{
  "d_model": 192,
  "n_head": 6,
  "head_dim": 32,
  "vocab_size": 4096,
  "positions": "rope",
  "qk_norm": true,
  "tie_embeddings": "early",
  "init": "normal",
  "lr": 0.00865,
  "lr_mult_down": 2.0,
  "beta1": 0.95,
  "lr_head": 0.0153,
  "decay_shape": "linear",
  "seq_len": 2048
}
Each number is 500 + 25 x the weight over its row's rms, rounded and kept within 0 to 999. Layers, rows and columns count from 0. Numbers have three digits each. The size before them is the row's rms in percent of the matrix's.

# down: layer 7 MLP down (transposed), 768x192, rms 0.151, rows 584-683, columns 128-191
# up: layer 7 MLP up, 768x192, rms 0.159, rows 585-684, columns 128-191
down584 088:533505514472489501532473496473541510500494514519450495542484474502494483517484500485563523501479517494523463454494495500494471448489512475524487492498484525474469453525479504512556470499506539
up585 090:468489526513478489510503521507501488496536488508482537523533521483493508490563548479485494495505576500496476509497491537527493528516514527521490494508533502530540513479465521490524503474509538
down585 094:536550494511521505507485549520469474497482459501535496466542475485464476549471524466486492510467494498564508507521496494511506463539520492489519462519498470503530525521505496496525523492510509
up586 095:528521510502474520512504551458526473478466444509448495501467494485480528525478519486516483528456511502495575515479524537481435518502450555516498521502488503513458495537513504510524500511489475
down586 103:538527526492474544481494496486513483507467488498511491526511477500441480492514542543526531500467514454476485492466532470508485517547478513483484532518547480522488526513541488514533504482500549
up587 092:496501515550458482478522539466490483506495484471456496520513508504532548445472503524496504507446478518507491482487543501498511478498468520498544532528512502474501536453493497469486526511534515
down587 093:473482475515500484477499478500528514501487531479498465515496464514526471494510496534511500484565497490492549472428529464491484521518515490457518474494543504481546481530509509528546513518511518
up588 097:508523512518494450504530502502476521507483532508501488456497508522519469494497498497500466534514507508514531504508506541494551496509500488477496487510458507449504482520529472514470497506507519
down588 100:491496469521548468497498492533539481524548439496493486467513496498493481511469529429481515531539504510496433497491505486469502508503533504502472459533451556497479559509498484502565492530496510
up589 095:423479504490481554516481490524495507516527478473487513495489507488523544510494561517527492518512546494530540508478462455471490550502493545498486507509517487474497461494487471516467561484522509
down589 096:462495521494491513499513509467483509542458489523520551508446511510493495463484572490504481458523505514484495492512546499512487541541533518492477503515487478470502507516519455527507540514492498
up590 093:506472486464517486489479477511475497491516465500526492487466501472512506444446493467505439580544491499500499481497500530518488509497516529472514516490491524537496461457516496505481489523533538
down590 097:487429494496458483488507486456516530529530458496526481474535532522500537476507500505493506477511488502509485464504522544520478517523523489487518460514490505478514459486493531491482551487535497
up591 105:499495501487459507481486505502465482463487483523568538503481498523490509544506522540527449549493466495488470512532503494497517466493458511524510486515473515506520486466484505462476440498493497
down591 107:530508499532489495477507524497461493498513512486505485462475480511484496524485502513545480494479502481482499521488467513499502494499510504530546491550509502522520513491487527489546519527516512
up592 102:517519490522495446521517505451495529516525494526486500494507502541485513520518469485497524539490512491523526493497520510463528454492487523516492532513531480474465551531473510472450508455530544
down592 099:513451501526471457507463528522503477469509513528483450466471490494510469479482480463467529498547511518528471465497476490538557521491513483461480515505516525503491489522508487482512501503515510
up593 099:524500532476510465494481486516578483498479500502520508458520498485495532477496505498515495504484526498511515527498518491476475489497488507491518574516479563511481490518531501506529470524513452
down593 096:552474496480496506490513525445483493479474469502511530495541544493481466496456497521482519534461497481488504464526479502492508483508512508460510543501528502485495499521482488507487497516524481
up594 102:497535480488460495524515468480462486491544488516487492463507571497530492531507441440464472498491478517521487489507518500472455511514487516466490502471453478465480499516549473530490508484499440
down594 095:504539502494480521492517550545464524521487517517470481507507523438505486522493506453495483512479480478535491476522494462533465503503469494491488492513510486554497522497510510479508513464514501
up595 098:519464470531480510518535525525510516476503497471488485528495476509537500516483518459491469493518477548506532497535503542510508516558528474524511470488500489467454534484503455524478511509502512
down595 094:490524465497485493518501487505501552473489502470507478466496458494468475500497435501507529456528469479493488527527489481505474523521521535516474522515504480527477511468468480522469524514478558
up596 100:498491504485481519521519497513517467471489484468488512469515489474529475489520496535478447469470483491541486536465519550513490510446483505521524475519482532551557514498509527505531542511500519
down596 104:534456501530517503516521500473511489498484501452459440527467490466484525525491506498502501501532489494494524495465528490513538491496524500511495495477462522500497485466541496521511491499479473
up597 108:561473539505498505550503481473519469528466498477464517485486474542552491495495552542490474499515516490449492468517490526487530481469488503483539487510492506493531497505506495502505540515471526
down597 106:497462517546503494519496467503524526571496520500497515491492503535526574523475485525450476511503485496531493479489472495496525483485464504487508472533475492505504480457476509523560520494512493
up598 099:464538463490478479510487508490469532472494496476493534499467507492528501513518499500509496533469531496476531491532515490455512543463509493475512484532485552450465469481503529505517497493493480
down598 099:488475467460488534516491528507482475511538485487436512547491478487502515473576497522501553500492532500504530466504509506439458487511479525478458491513521498465491530552504502508504471482523497
up599 098:489511506489523534503470517491492488494478448495512475471537523493530514463515467513497474522495497513538489496557483496521507511475527517515499502488526498540501445487469492471478496478443509
down599 097:478521517519497519512451515497467487511477531523505488533495489491473438512525504470476516524504465447534546506501487475516488477507532474505456467537504495508511481552492493510512522483534503
up600 098:472493494513553447499538461504514480509478510538519489489540518458526498503529487491498495507485488462503484522523533474520502467512496464497514505491478472474459505557501515481548473502478538
down600 091:512482485498520470482523517545481496511510475491449553465505494500521488513503513501486487523469498444517500505513507537490497500481498496456506514490485480490492508489471461501511559494489516
up601 102:499497488542504488513498517478499486490471480530458495456502498534471511480482475502486497504455494521495534521485512511490481540507506465514521546493510496499489499455587524475478526457532498
down601 107:527499506535499517489499458478525462476493495492495543461540459507505493512494484436494514528507529473518507465503536505495520500525474516539494478490534502500498480465527548499495508475482485
up602 110:523497474486463499514506519525502519488497489562495458501535533455543490550524492522525526487477536485508529511531482528481529501523514528494511535534474524487512473453558525490504520463481540
down602 108:526510427555518506448571473497510480500450495495492503508483494512504494520506478480523541494511533466444505502498505523529510498499526521507469491520507521527461473492533510518517482512491526
up603 104:548473493487493541489517468527516479471481429492493498513481501515502464492534515538496499542533470474513552567535489463459436469483451523513526529498546517514449510509530466486512480482480499
down603 112:510484496482497511540540483485471515470554500535486522534483502521523506492470509451503505541491475496510490499532431478510530491518504521498487490485520500455528473536488542508493540511493530
up604 100:525480538513487512513482495481492556451532473509477519509461518513475523532503483466484487500549505499498498517511497486518471533457496472538487517505481552462543525509493503454467438499480498
down604 099:538524495492497518487487486494488494492473493510485506546488482471461499488502533504535480506443483479508494507556504493527502497518479492502526453529504488495487477509529456504514502504481497
up605 091:483528477485497566517506520513461502503492524487515503492474513483464541478507464498524544508495542492515570506501483538487469502478502503501505432476520492522513482495497492517543513507514464
down605 094:498546493460543512485512504509512508514511497477526482513499463540521479498503502493495512476511546537482467472489511497498520531485498483462495527518481492460475510486456491503484493446537472
up606 107:478486542460535508541498458502496483488431487501460473528487508493504470510533510495499480489487526533547526489530495541487505540503487493483521490461505506498530486520476497510481454486531487
down606 103:508499537491510528489511467509490498518453466545500497517532498491528510534482538487517492495506505486547508453554538496514503496540562479505485478510510522506481480489495496507513509520519510
up607 103:484539449504531521485515498466525497457458561498521510528490498467493504529497547519524499539501508482513491518480526517499480464483389478509515556460506508522499484518473493523488536500510487
down607 107:494521493515481473511509507494521514467510499495470506488500487450489489479483515526478536533462527459499487478499495511508505471492476506491509494493557488479507497526497502514488530486540538
up608 089:495507466526465487480528532479498489486494474454524504516488504508539526454549497497503485471531533519503541499533490493518502502525490526519523498479504535502499441515533534495508539511476466
down608 090:495500456492471506473518482510515464486480514476491495502485540477517470453497490479478521495525498505482522551508486488501502441487536490520501462498508519532495490509483554507509477478508487
up609 109:518503446514491475488498538491507513476513491485536451485525481485523529471520496476504495496498535497492509492517487521498468477536502496479519506510474539466444512494459511521480496510532479
down609 104:495520497511506515505493504483516508496464509482533484508460467516490499455446526506481497495477491498517532478532502499558469500532493541489474505500485495504500488509529504527538446496496559
up610 103:452532531479487512509531518514540490506551462494515473525492519491519525526495514526514515493491494475548502483478495506520488483478497496497494482497499499501522470509511447531470500488464495
down610 096:482475510466500484511561447474521507534491488472451508483480521542545520484452499508496518526498521497475518501491525551488498480514490486452502446538510502518532510513524473515514495524485494
up611 086:520514455536508467503512498507504524468518476471567491504489577513519550496510510479484465531533501511489489488491484526492512464435470508503525503498507525485516476498504467516515489487510481
down611 089:490521500467494467497511487473506465529485476471507483466496536533524505514498489484475502496488516548454438464506533513505502510458558525509502527513519441473509493532497489526530469532485504
up612 106:549504507481468483517524521504503474520477473501515540506495552488464497485490492512531510552501510497467503494531538497518512475499486487475520539483481525507517500472503511528501521474529467
down612 101:484496469532496464485520501499520514467510482492515476488539496493441520448465527456475494471510478499588465499483468510494521485536524527523512501509466512548502473515495514508488545522486520
up613 083:512500512502492484485486553513509473519511511517488471503482507480551485508517507509500502450546509473528517500529481508491512498524516504454494506512491517481504462534521473469498548511525436
down613 087:492516493502555509475520493515497501489504457497532437470503524508507490464489524479483527451485498521507523524556519517531508512490449473483514517512505499518509470506529508510491504533458501
up614 103:508514508518424504452479525520492509474505466487485471512487527491479469463526512490504496467535504488468503465509479514509527544489458458497549503501498531503534470532484514507512531513518492
down614 099:519540555476515504451484491494459473457507458503476535505489549504524516508506544512517466530472508522518473477493452488462504495502514501494514535511528511486493500526469525507527484508464477
up615 103:540503443514489493495489508498509481504509445497511477510448467497521515510494502557522494480499536502504487529485470519453540499513443501475550520495497500496490538523503520503489529508509457
down615 102:536502428541506477497510502518478482511537507504452551505499498537468482528506456530470503502473527507510496524483513545503547499496534535514489524471535508509515539465480481469540524481465481
up616 106:500546540508474527523524526532507504478474505488493491488514519528493515500498491511513513539490544534504494497548491527504527485479528499532507530525557474504537444559465462489462497446499460
down616 094:502506511524559500474493537526499458454456485495470492540478515510507481484472511462536471510481476530484500493489542503511506487511505483518477469499527442559539506516508525502461504519480460
up617 096:507458495487453444493521485482498567495462535534506488472469547459527519486544475470498540520495514532511524498519497479462465531521471468492479518498509432497511502504487507527536506454488464
down617 106:498488474552493458505533485490518519525530499477472504521533482506536514507492535476498503459482516518506458502573502514472492515462482505480489521500472495491469481509459498524519483484466517
up618 111:534500473469495482497517482527478473528499470469486524494505513515516513516524485486455466456473475515497484514477519497503515488542477521517498513505475535495484501490482495548448491501516464
down618 114:488537520463489468493505488478520464484506470489458500451492536507489528530490476513530508497496498473520492488488545502519504488521479529484500503547442478511452516435480509494497492480523491
up619 095:509530487504511471496491522496518511488569495501495487422518491486506506532518504480484462516502493516432501473474517504492517477527499531482443502514498479453507536492480520486518495458506432
down619 103:498545483534501482530498495498513542478519521489493525486492485508473497499500558486544460509500491514523467508498509507455505479543543542500483488517533493488484511450496517548530497518480465
up620 109:497470475515484487470504471448484451465550502512516499505455489503486516498465490467475529546467501497503475532501499489509519562521465480509536471462503486489524483470532481491553461498503516
down620 107:495462475502458510499510513504494502478441537470516484506496565496498491515491505472539489492498463492509450532516473495549474507523480515502517482481514497500483524473486452489559455550534535
up621 102:504518458514473497467553543478502480504510527512489483534497494523442528497502510541508472481532488468490492516457503504456475503459545487539517486515454535450531486508509517497553530460466481
down621 098:529522470512512467461563495516515503524501479532501517537508495492504506503473532482529507493481549514498454412481506485557520488504524503496513470531517533540532497511550516488543543460495534
up622 097:487563507473450497528511499507541572507510513480510475524519504481527519506508506504449427488476523506484515462503522515548476507493507544495484469471507513521508493508557499497519513489488534
down622 100:517517503513470560480505470460501498528463516470517475485477496487501484532504512501497474503475495506496497505470525535502507477507450506485486477514505479485503482558468464475499482545499454
up623 098:511533581498511447518502490484526502535498520500537519507474481475495504454518516468528509488466479454510493485531523530492477538534469497521508480505537472519513515483505476566477510513508488
down623 097:486470533504486467509526521499512489488492485526449512505513528471503492466505505509502513485516507480482507464484496501492516510505484530521474449505506489538565525515492493502504500532528510
up624 087:499520498531517490435544493537454491533495509517491498524509506421508513488516506505497484508514510488471495531470552466455504460509503527502504489488530503540492525484505495471484477484517491
down624 091:494463487536516466488503506484481541464487516469470462507560458491513510493536527498470531517475497491488480510501497529439530518506497515474444520457493470475478496534471492501512549512520472
up625 107:488515497538510526497499529515493525504531502525512455528472531491551493503489515512439473518486511481556478485501526485515565491493549525493497499513461528468483518478490514520506501494483500
down625 098:491514470526542532521456484512525507509474516461514498507529507518552487548514540480507508467516536529524515483498551485509495445537478525480496494533533492460503479524534514498552483497487513
up626 103:511534525482522463492524532511557533570470513546526507484491494497481523449535492500507503506487506441524497496528532450500516501486445466493485508487511494482482497523470465503487410488507508
down626 101:530583475504529484473469495500525518505525500476509491489491501499417489483498547482481511530522502488490490502511484472477504494508508491480499489510515449493499459537515511523543445492491481
up627 102:529477494467525529473524495464467446523492494465553507485498498494470521516538520484501502467502504482509491471528459503529489475490484493522530542547467472509530507462484534466456471492511510
down627 102:520454492478528530516481469490477524492476521492481470515548505471559518480487503479433464484533487505484473507512498481507510504492493499545489516524476515468524530476543518496543480493509478
up628 099:486479500465497502482525491554504469504508531480524460507457502484526506502568522470499529506463515548477472499528494475461540480549473507501528514493499517506511522512504503501499503495487490
down628 102:510508473439516491499538524506495475487499511474503478527455551512501523492509444454496488529444539447472512514506515522485513541510445504509489514492490510530504495483487476492527491484500502
up629 102:494495458519483494531515487544480523534514515525491472496530498491439502483460488518536465537530500493464484469541476489507533556490462548466471444508510531523468492503498460523483474485517503
down629 103:495531534474486484529473504530527517498544512501492497489507498498493454508515502506522464511546471516505487535515506474462518530509499519439451439516541526536530499520518477458501514514477511
up630 097:525466474523463462514491515550499477562492472486504483518471496534506525509465509521493489516550523563532518478491462513518495504496499496527560509521478505521518547525505507515510517527496519
down630 100:461520482493523497472468482508471505491493470497536493543513494514513492470490510501492513508495506499487471499536529497423506502433525540461508497536455487544495509499460509527507446536505519
up631 106:453495503473467507524517484549492499545513488518503482519554555556507535500476472515527547481480497543494480503551500529472487459518502554503525490488540521504487487507488491488486524486536475
down631 108:530542474481503477522504508561495499522490477504529467567546525519514492522476530460500529519502487516473517508520477511481546505550520512510521484487536523519491511514497503490511530502539495
up632 097:534522497507488506505524513508534488509499487501500522453525524482528489491511495489544445519476473537449480532520510509490457455465505535528481478472465461495470521502462463525480480495515494
down632 100:499526488486514501465486524476496487471483539509491521497503481529501487480524516483526526487485456486490491494526535486513500487546530478471485529536490508484480498483514501501506488467471513
up633 104:527476494498495518468477485520511514540460506522511491477518520488520521507507457489431501491494514517489488526525520492489427456479472507490527506531460471458531487522471490461490494477519506
down633 104:484469524507468514469549524501507515506486530513486501509518529495487497525490484520485485483494528496514492500544511537524437436494452477490506511549468486501516498501506513517507506494443468
up634 100:514474470450522523527523529478510541473546526522497469505512466503493534486489529476524491547478551507476533488510502518512497511522480497500521484520465511537465511476511510531498541498510511
down634 099:455408509454501500454503507515486531469491502518514489519463508509520533464473500484476476510450512547494554492499496534500512459500500509509495512536513469453456505438482497515484525473507454
up635 099:474470473483500493501513508467462538492480475515524526498533562485500477517444462551474448517522505501516486455518501473499490503486505516513495564481514522510483459432486506521507505519507476
down635 103:506508490479496461482504515487452546506504456469519484493447445489526453494485542537531481498494483473423489515497432504491473534516495522505484516505490453443515496455477477513485473501551511
up636 116:509483485514504521492498507501494443509511517500530486468508495463487484492512502500499478511495521482494515504488496532515475523527529564540507474483530502460528506487543518508568510468475492
down636 104:500522521472528530531518493515486504473498521481464448511524475485517502542537469470502521549513471507468527476470503455537466515500461487511481502504487505486521484500537495493516513482501501
up637 108:529480528519498511473519507518490520489459506507504517441486511478548553483489506491470521514444526452502483537517514495477482496517500501478445482485482483525531537477517492502473513490467476
down637 104:477542469562439544511510475479503507514469491479504495504489531446481484483452526474470473514486488456508493509515505506471539528511475512474506491547485488512517492467507518505503526516530542
up638 102:538466490472505497477522505540527465518545494502463525493511543488528527496521474489502513453469475517524506502493482465499505530498547493528476514521499487481520506504528469510493467493515498
down638 105:501553519518530484515514484481483524531513486454517513466519502463481495518499466484500519519525509496527517493545505511497506510489476461508506492437526477499560539421497496476487492476471483
up639 101:460518495486493534498539446529473473521508528511531511512510470479536471522508484494480449510498495511487549503514541545474489511513517487488538495525521540455483497469514472499489554514493523
down639 102:468515470479527523496498483515458529474465492495509510511492485481513486490541465498471511520458497538485517483492545508479513530495501529496479465558504495485544520478500536521477526534488528
up640 093:510539477454479542474462527472506438543499450502512461465474502490541514448526510505512485491490542500496488533545532499533466482483477501496498493488480520502459531521492492504512509532482487
down640 094:454469419527517496468505505521508493501548519454477490508509516484502502514473513525515477492512515536475518510482487485483524492503502455471506533491503533488508494535467493485458457488526507
up641 118:530533458497479511512488488521481466515501491512482525478572492473502514527523486486507504457459500520506477499490488537484500481492460498478502481487499477487515488478484465514510516473533501
down641 113:558522471520486490482471494482477492499467520558486521548520502485520507514470513491544471488482519484494488516510514523513513477507445575498494483483493486489517549507490481488479479487520525
up642 104:462523504464497473518479513504490482541529522538523455459501495480475481473511494498484521500506486485503519532456507484477483469508517468469492486501442515520493521492482526510494464463483473
down642 091:489540496490515538511497470539494494487444513534489455499520486475467495510475499494531521552532515513481473521487498524483504484498455505490482475458466535507478484502508454491518483505497548
up643 103:552509515490502495530538467501502469544516479531477442481538529559500444485544532490512498524500498491499491475475507458521479537506482478469469540489521490509459501527534503458496515465533506
down643 101:485509476479491485511488508477486507505517491494490516531539541506480518490498532484502499518545491498508538496483526548492522491493484466469470494503485493531485471472507483459472517518529518
up644 102:456516518470524539506487499477522486479464499472516451507511521536508486493470479469459476530496515520447473477523486489515529469518543491487510466477493464486505522507520499478450477520516494
down644 091:517457507510550493479520503511528488441466469454490512514520495483506489470449525475486514503515496464493500515503523494463498485523532510522477488517499479501542513480525483478530493513494514
up645 097:450485477493504530502530475470489522496497508523516435538507471516522440500491460487484532492484509536469498450487496468518525464525505519471505511509533512479452533510524524535502519509505510
down645 090:478525483519505494506512463522493493512502495489503498556554497484521487505436536466496488477492477472508452489467497473513498508519541503565487483500516466496562568462490516518520526494486482
up646 083:495496478502491480437516476560505520453508496482507429453512519507458465498494478507522504444548495532508468450518476515491519527521532511508506498466492491504515490509512465470501511486515502
down646 086:529561495535453520481487489472460487535482496486542442489476484525484523502489496467472524482485461490506461539535491460507543494502494497473541498473489480506465501466530504451497513485504469
up647 102:501523501510555483497490467555521517484530491494524494485497508519487464488505489495482487509525524496474520522497500463460520520529492525488471482522449548533520463492458516483520504490507500
down647 106:530510496477487512519512476507480512469523489506468514475510489432525518495511512520511503502496512465458475488481486519506528514533482472494510518545504527508490490465532525473515527490499542
up648 116:516492520511507485503456525512484536497472524480494500509535512518492495474499540477456531436463520499465499499505515499520558548526473497517505504466454511502539511489477459455498494470462481
down648 105:504469464517541463475503487510504531490484548443485458494508514519490461490526514507494497523497503492464469471517525522476533487484531502486536482493480461444518472473499506505460457521514497
up649 091:507512502482512515487455552489528468544474473464520501496519478504477488460530492561501529523472499500483531497484439524509499513481537530500508491497487499550546478505516527505498476487446451
down649 089:488503488504461491565499512510542465514496503510524484561501484489496522472483562516523460508500534479505445483491498496529506443461544517531482495501528473507500562468507508530518501504515507
up650 117:474496478518503511555490461501513501508531470513498501524512482477518542496516506517473514487511475473525489471485513543509508478509458490488532506524465493550480522506533451561518515496509516
down650 107:488489511533508535517494475475498517452467489502493499553517496482525471525500528504463497484514459450497500445473537502489478452525508509509503470513503510562495502500526471554535513521496542
up651 119:510490503515479518480524537503474526533496508559493461498527524462448519469486529479517553512453504516509530438457504524530504453468528493484492503498528484481482484538520467525468452546455506
down651 108:518529505594548515479513496457501467502482531510503483543515517536492487510482472527524480513500469482523482460506474463495489447495470487525525498520500476527520502549537521494482530512506495
up652 100:491523510547514497466516545500481473473483547540509515560467494484519551562467490494520513495472490508472489474496484466453491504505473467495499508558511487510490498520509466493514442481496494
down652 105:502486537479479480483476460499472476487500534464489490532485496499527541516504508547494476459497458469531521512483486495433533497484503503492530549555507504472478462511540485463540497464483492
up653 098:466484531469483490463537439505502498475487483516480494494538517466528521509527533465525452503503488509512493511490508523492522504504516499531497507497520478476490507513536496519492490520492521
down653 096:505503461506545478488492492516460513408482444506485511515460487518461527489505488461526535520503514470537494464489514508502490482516491545491499526519511523536487523488509490513492493525519516
up654 093:503495531575494473483520493470547514500498459495496470457504472498523504515490498473492485513495534493480504485502474529486508467544500507465491520479488493524499519538504508483484489501514558
down654 103:481514504464516484515502469479516460522501451512461513501514468471464470479458510511488480527437553493496457462454460516478542469536474504510506457511428495501509492496531499476526460537528520
up655 092:510496491505481490515525487496516513533450508500452540498489516538501518461460527502492527514498493534525499493508498516526490474482517464470530497515501487530485507485497535534469516523504491
down655 099:486489492544571467477521490527498538494537500497502501479516545502486492497510430502469515516513553513521522501478535525521511491526503500534505465488536521493520514502550503493481502480476466
up656 102:505476551501508498448527516450536515500466542513506504483532570526502514520525515496464490537536513517516526489530520483444514455482494442490512503478501514501537516524544527487524478507521474
down656 101:511495526529538499491457511531484544505495513485511485469543519526500495515499517488516414494511533486530471515532502545501459516488503461521449497489520508512491473477558506539521486521512513
up657 092:505527496491521430499527497495496483536531434458492504549530542500546489487506516480490505548482487483498500470557495525518493516494471505537529562448476509516474510494505546509492510478526493
down657 091:543525431508481475549516480491487533496499506495544476476524477526495551511478505464513509491496497501545480492519445503476499486489530509496483484487477541461542490458474487514496434498484498
up658 113:506532530494559472499555486459483515530479501464523460528538492518486490522488471496502479506502476500460479478498550490460499535478437468483497510549506454506498516501514498468539446481485454
down658 104:512522491527547472503529476494523535485508494515520505522527482480500517511465509478520518529513488513489491444499500525478537501510475451475526523464472472485464499498484523478487561539450506
up659 113:486457509489511487516512512493458462492490535489513460513513531453491497476523494552518497496489487538471522516480500535530506464506516552518493512508487489497503500479519467478480514459478535
down659 104:512528487460517509549498512461476521526545488493541576475516513479521506463523516510492497482507458538500522533506523501526554483544483506478475511423477473468529495494484489475526512493498466
up660 095:498499537528556475478546483522499453510549497456482506506483471460497474501570508486442546513505567503507468527501530529522522512443492530522493503496524491463508494506492453506501506498540470
down660 094:544512486500510512500554490519505472473516497453519461490467472521496522492495494497459485503496472507473509428488498447499541516507516485513527500492462506522502499486513546498523484526515485
up661 089:527496548534468485491537528507509509458540498512575478459496511523493483531527524497499518516501492503517521465535496459480499507506518492488494557524476495483481487535498550519530505487535487
down661 094:462544513473490481534537526502487473466527464544505529476536475531486511517472500521504505485487503483520521459489543511485507531532470462521499502484473482491494477500472566563517484508488543
up662 093:513470514453518508527526477506512511522494510478489441538503527484512500548514498512491529477492517505485447519519567476482532492501490496482497465509473499514471488517538478428489528482561478
down662 099:532489463489476510498497513497490497482508507492472472503441524520467516470487496489514524480533504493466482499503487505490505519483504495534506544486489520527461528498474509470434496470529504
up663 097:494501473507510495488492451506489499515501466537505478516502485517501501525513461517507492493503488484531518523504546513479541514473516499496496505527477518503522518519498491523480554442511487
down663 098:506500451485536472495511498495513521484524521513553462520544484511484535514514491529538523474547515465494512506502545521485522504531496525407483475490511494504479491504502486507482534480492481
up664 095:505467540547507527472530559492499451537508553540482479524461490493479495471495471512524486481491493521505493524489538531491488477468485453506493518531439541481478482558463480491515528480539497
down664 096:551525480498536487480517490535539474547490483474504466467486496470441497466509453514480524497479488502530496504458498519504477500454500498534489461528498522498479511516496492496469474530501436
up665 100:469504446501480499495537476533472493518541517523529508502489486469519518526505510496471512491542509504472462482546506484549537509499477472484497533512495496488543493532532563542513486477516451
down665 098:521497502502506522496501469488469543506522502522467482506552464518512436532494491548472534528536462487493540487491512505547482487488501530495451507506492492470498458519536471517525516489509489
up666 100:507492498523457470507492543508483480480489454515478501488511500474504496505565509473527491516505523458492508519534482482506485494518520466477516506516523499524526462463503496493518517475507494
down666 095:513459498516482475497527494494548458511467492496477482511490510502517507521498495490491521537515535442500484497476556502491499498486504480503446506516481515491469505488522499514503490524508565
up667 115:489491476488454494513496532516515448439478516480503500466418470495496496473504528484531504567559525493450482493501515563512496518528451487498472504533479496481483550529512489473510475473508474
down667 106:515528527549521488513493493528547512474476478499452509494539454452515468506524530507521445535541511478478487496539528478503483505485492489489489532522523493521491534493545471546576475483540478
up668 101:497508515467499523546518496561543502526507505487445504514511480485471490500505489537515483499447437492525516509455508515523454514493486509532531547487490487500499531470486478512468481474493478
down668 101:496525490486481531506485505512549456461498482477507485517528459505474445506504507470497500538473489525494474484419539515478484492527498518530473485528517519444520492477531454500557491485509509
up669 105:486465497487481468548480495482516526490516523542438515510514493518492476527487474542512485486503471531484480506519473503469514519475503510494556486480497519535474518470449498533499533490519508
down669 110:506550456512550462518504507517509506489460493516477482510490517506521486552501508529545464479519453504468455523508477482505502492518485515506555488506460484484515490470503504508533526485529455
up670 095:537549516502462500440554521538495499497481514511482479503513506510450542500515486490527520517481536530483480506516481494491514475529506504538483524500500489496547461488501520478461521515462482
down670 089:527511450537498517487545499512483505500531453515468511519487513472514521497474525518560500485478502515537452446517490486488495496479529478508471464548513491503501497540507523496550535505509502
up671 096:486552521513543503456513508474506471505490525501555525471495491457481552462494517548492471526506472508532498478483462541483531511492491520488520483492493520532481521506486499499475522568545496
down671 097:524540505502555499476487494477498498492468530530477527481514507504506498515482509494485464523526527512499482496483486508495460500499483479515477463500503510476502460509510498533536492516485508
up672 093:492479509491469501508534500469475510524502493493536479506490489498518462470480507563524480493497486466508484471517508511493487514440568499471488540468490517461491547542487477487470549512564522
down672 099:484483541468504490548520508498494491499508502489481525478534476475501546492453520522535452551504452506514549503465507518491449494478501484454450491497570466457535462524506531517495534480540459
up673 097:512542493511499521480506530515521529502486472447491482524514483452484467526532507515506490472514495470523513529526487472530503505535476538513496498507456478550548499487534479530510538489482513
down673 093:484535446557493473461527486496519520523425465515483504473528476501491457497492503446488536482531535490463479516528442504485529508522513533520502503516509493519483468512495511539515517516529497
up674 098:469485512554514566543467512444532477482493514491464497523510493494501514488530503477497497501484508499501489556510532474530494524490460515466525494494517526422487509540509509490492471441483462
down674 102:480497455510516488487531512529486498533521536527507506512508489497491545506528525473508489542504495491543499510471478500506504497496521507515500516543469493509460480529457468508478500508534462
up675 093:501489508498479458470534465506497481498513485460440506477500496504502488500519476506572520537480493500494463483496487495480519481520493566490497495506490517525484479475549477515477492491478485
down675 103:481490509491489528471528450527519521524509509480491499497508509488495481498504511513483476471555538500488463538521506484538495501480469487461504516463514522502505500440502478562524531478457540
up676 107:550471514523530462472505458515503501433509530522512512484508568521512477511493480550506470503513490488505514542561484493499497488501459493480536509502535556506484468464547490488516470532509517
down676 100:512500468473507468538467477495504531501461573515456538489498496489520503522492504547511535475455479479526515515497512498516498464511466482513494514484505508479523513521513463529512479524491489
up677 100:500487525534462527479484551491520480486475479447506499519510516499515502496468508521561491447458508503509490515546485524504488520473501479516481489473548495480422497468499495490498490487517489
down677 096:495513518476536467467481492494539481445480485533462498501489501518499471522463487476486505501445486500446536506517423508501484508491477487553491534494491482517473472476493495491470502506544518
up678 108:532504456483530515437492515499522499520511493495485499469526458451505538540482494493483512509446481539512486574540494475484527513456513533524512509497523494532490528525508469519481474515454534
down678 120:461494509485520486521523526508486506473543498488494515507505523491473534493523491521510506495519536479492542496474450498503538498512477533474510468513481509458528532502492567511524536514540491
up679 103:524419509515516488481481482525481506517472451530510482490494479484459462535503490559487480493502502517477519492482500450532459469448463480495521533491536504491450464505464520524500503473530493
down679 103:550485483500527499463484460534482513479469476558505521482531526460501479525483526499500467468487513488461575504487514474497432521533498515466497503488522496474510468498490508524470487462463486
up680 098:506515490483477519492489454507504499510545491513521478513488460507438517495474513500492512493479480502513434477439520513508507479493564508526536536511472541498476492515512459493489508478494469
down680 094:509525496537505519501489505465486504517520510487485524516480495478519514512486521452477518541500515487500493464481488506542558522531505517519477459532468501482525496493487531519540457508518520
up681 096:513468528512523508470504481532491459495488531509509509503519492489490483472505492526487454488486473490502507496480505521504462524475436469509458536516435490497544484516490487485469526531518487
down681 099:502507546466510471513529509523522521541470475553498498505518488476527491508513470490497530553504491490550513513512507561505517468503493528500515533482456500516518474485460482502510487519527467
up682 093:508533508488511481534509483458457487497494552509489539493493496554458498457510505465535500497523484517503522498455485487471509492563551540506481515491526485471559522499516548492462443512479500
down682 102:477524503495480503570496474518494487519512490527499483509509473536465438505466539484502501485471505481483501480534501531502478513505487481504504543546489513525501531548485508486523507474469509
up683 083:524501471555504483543511493493556515487510458517485435524450510457541506473521527448469455512460511487515481504527527495500468487532472479509505478524541501530525530542527497491509507511485491
down683 087:485506521503496493523500493467479478511543507506493490514481483510494495482508476568485486490487509534480484501481481525494525477469481522537540538510524549473445457484480529501519490510489488
up684 096:496468518451496514436508478528512526540504540494535462486483485514494490508533485540433481493530499502490493505507487460527487549469505500507480551493514487461557539534545494459535529502495475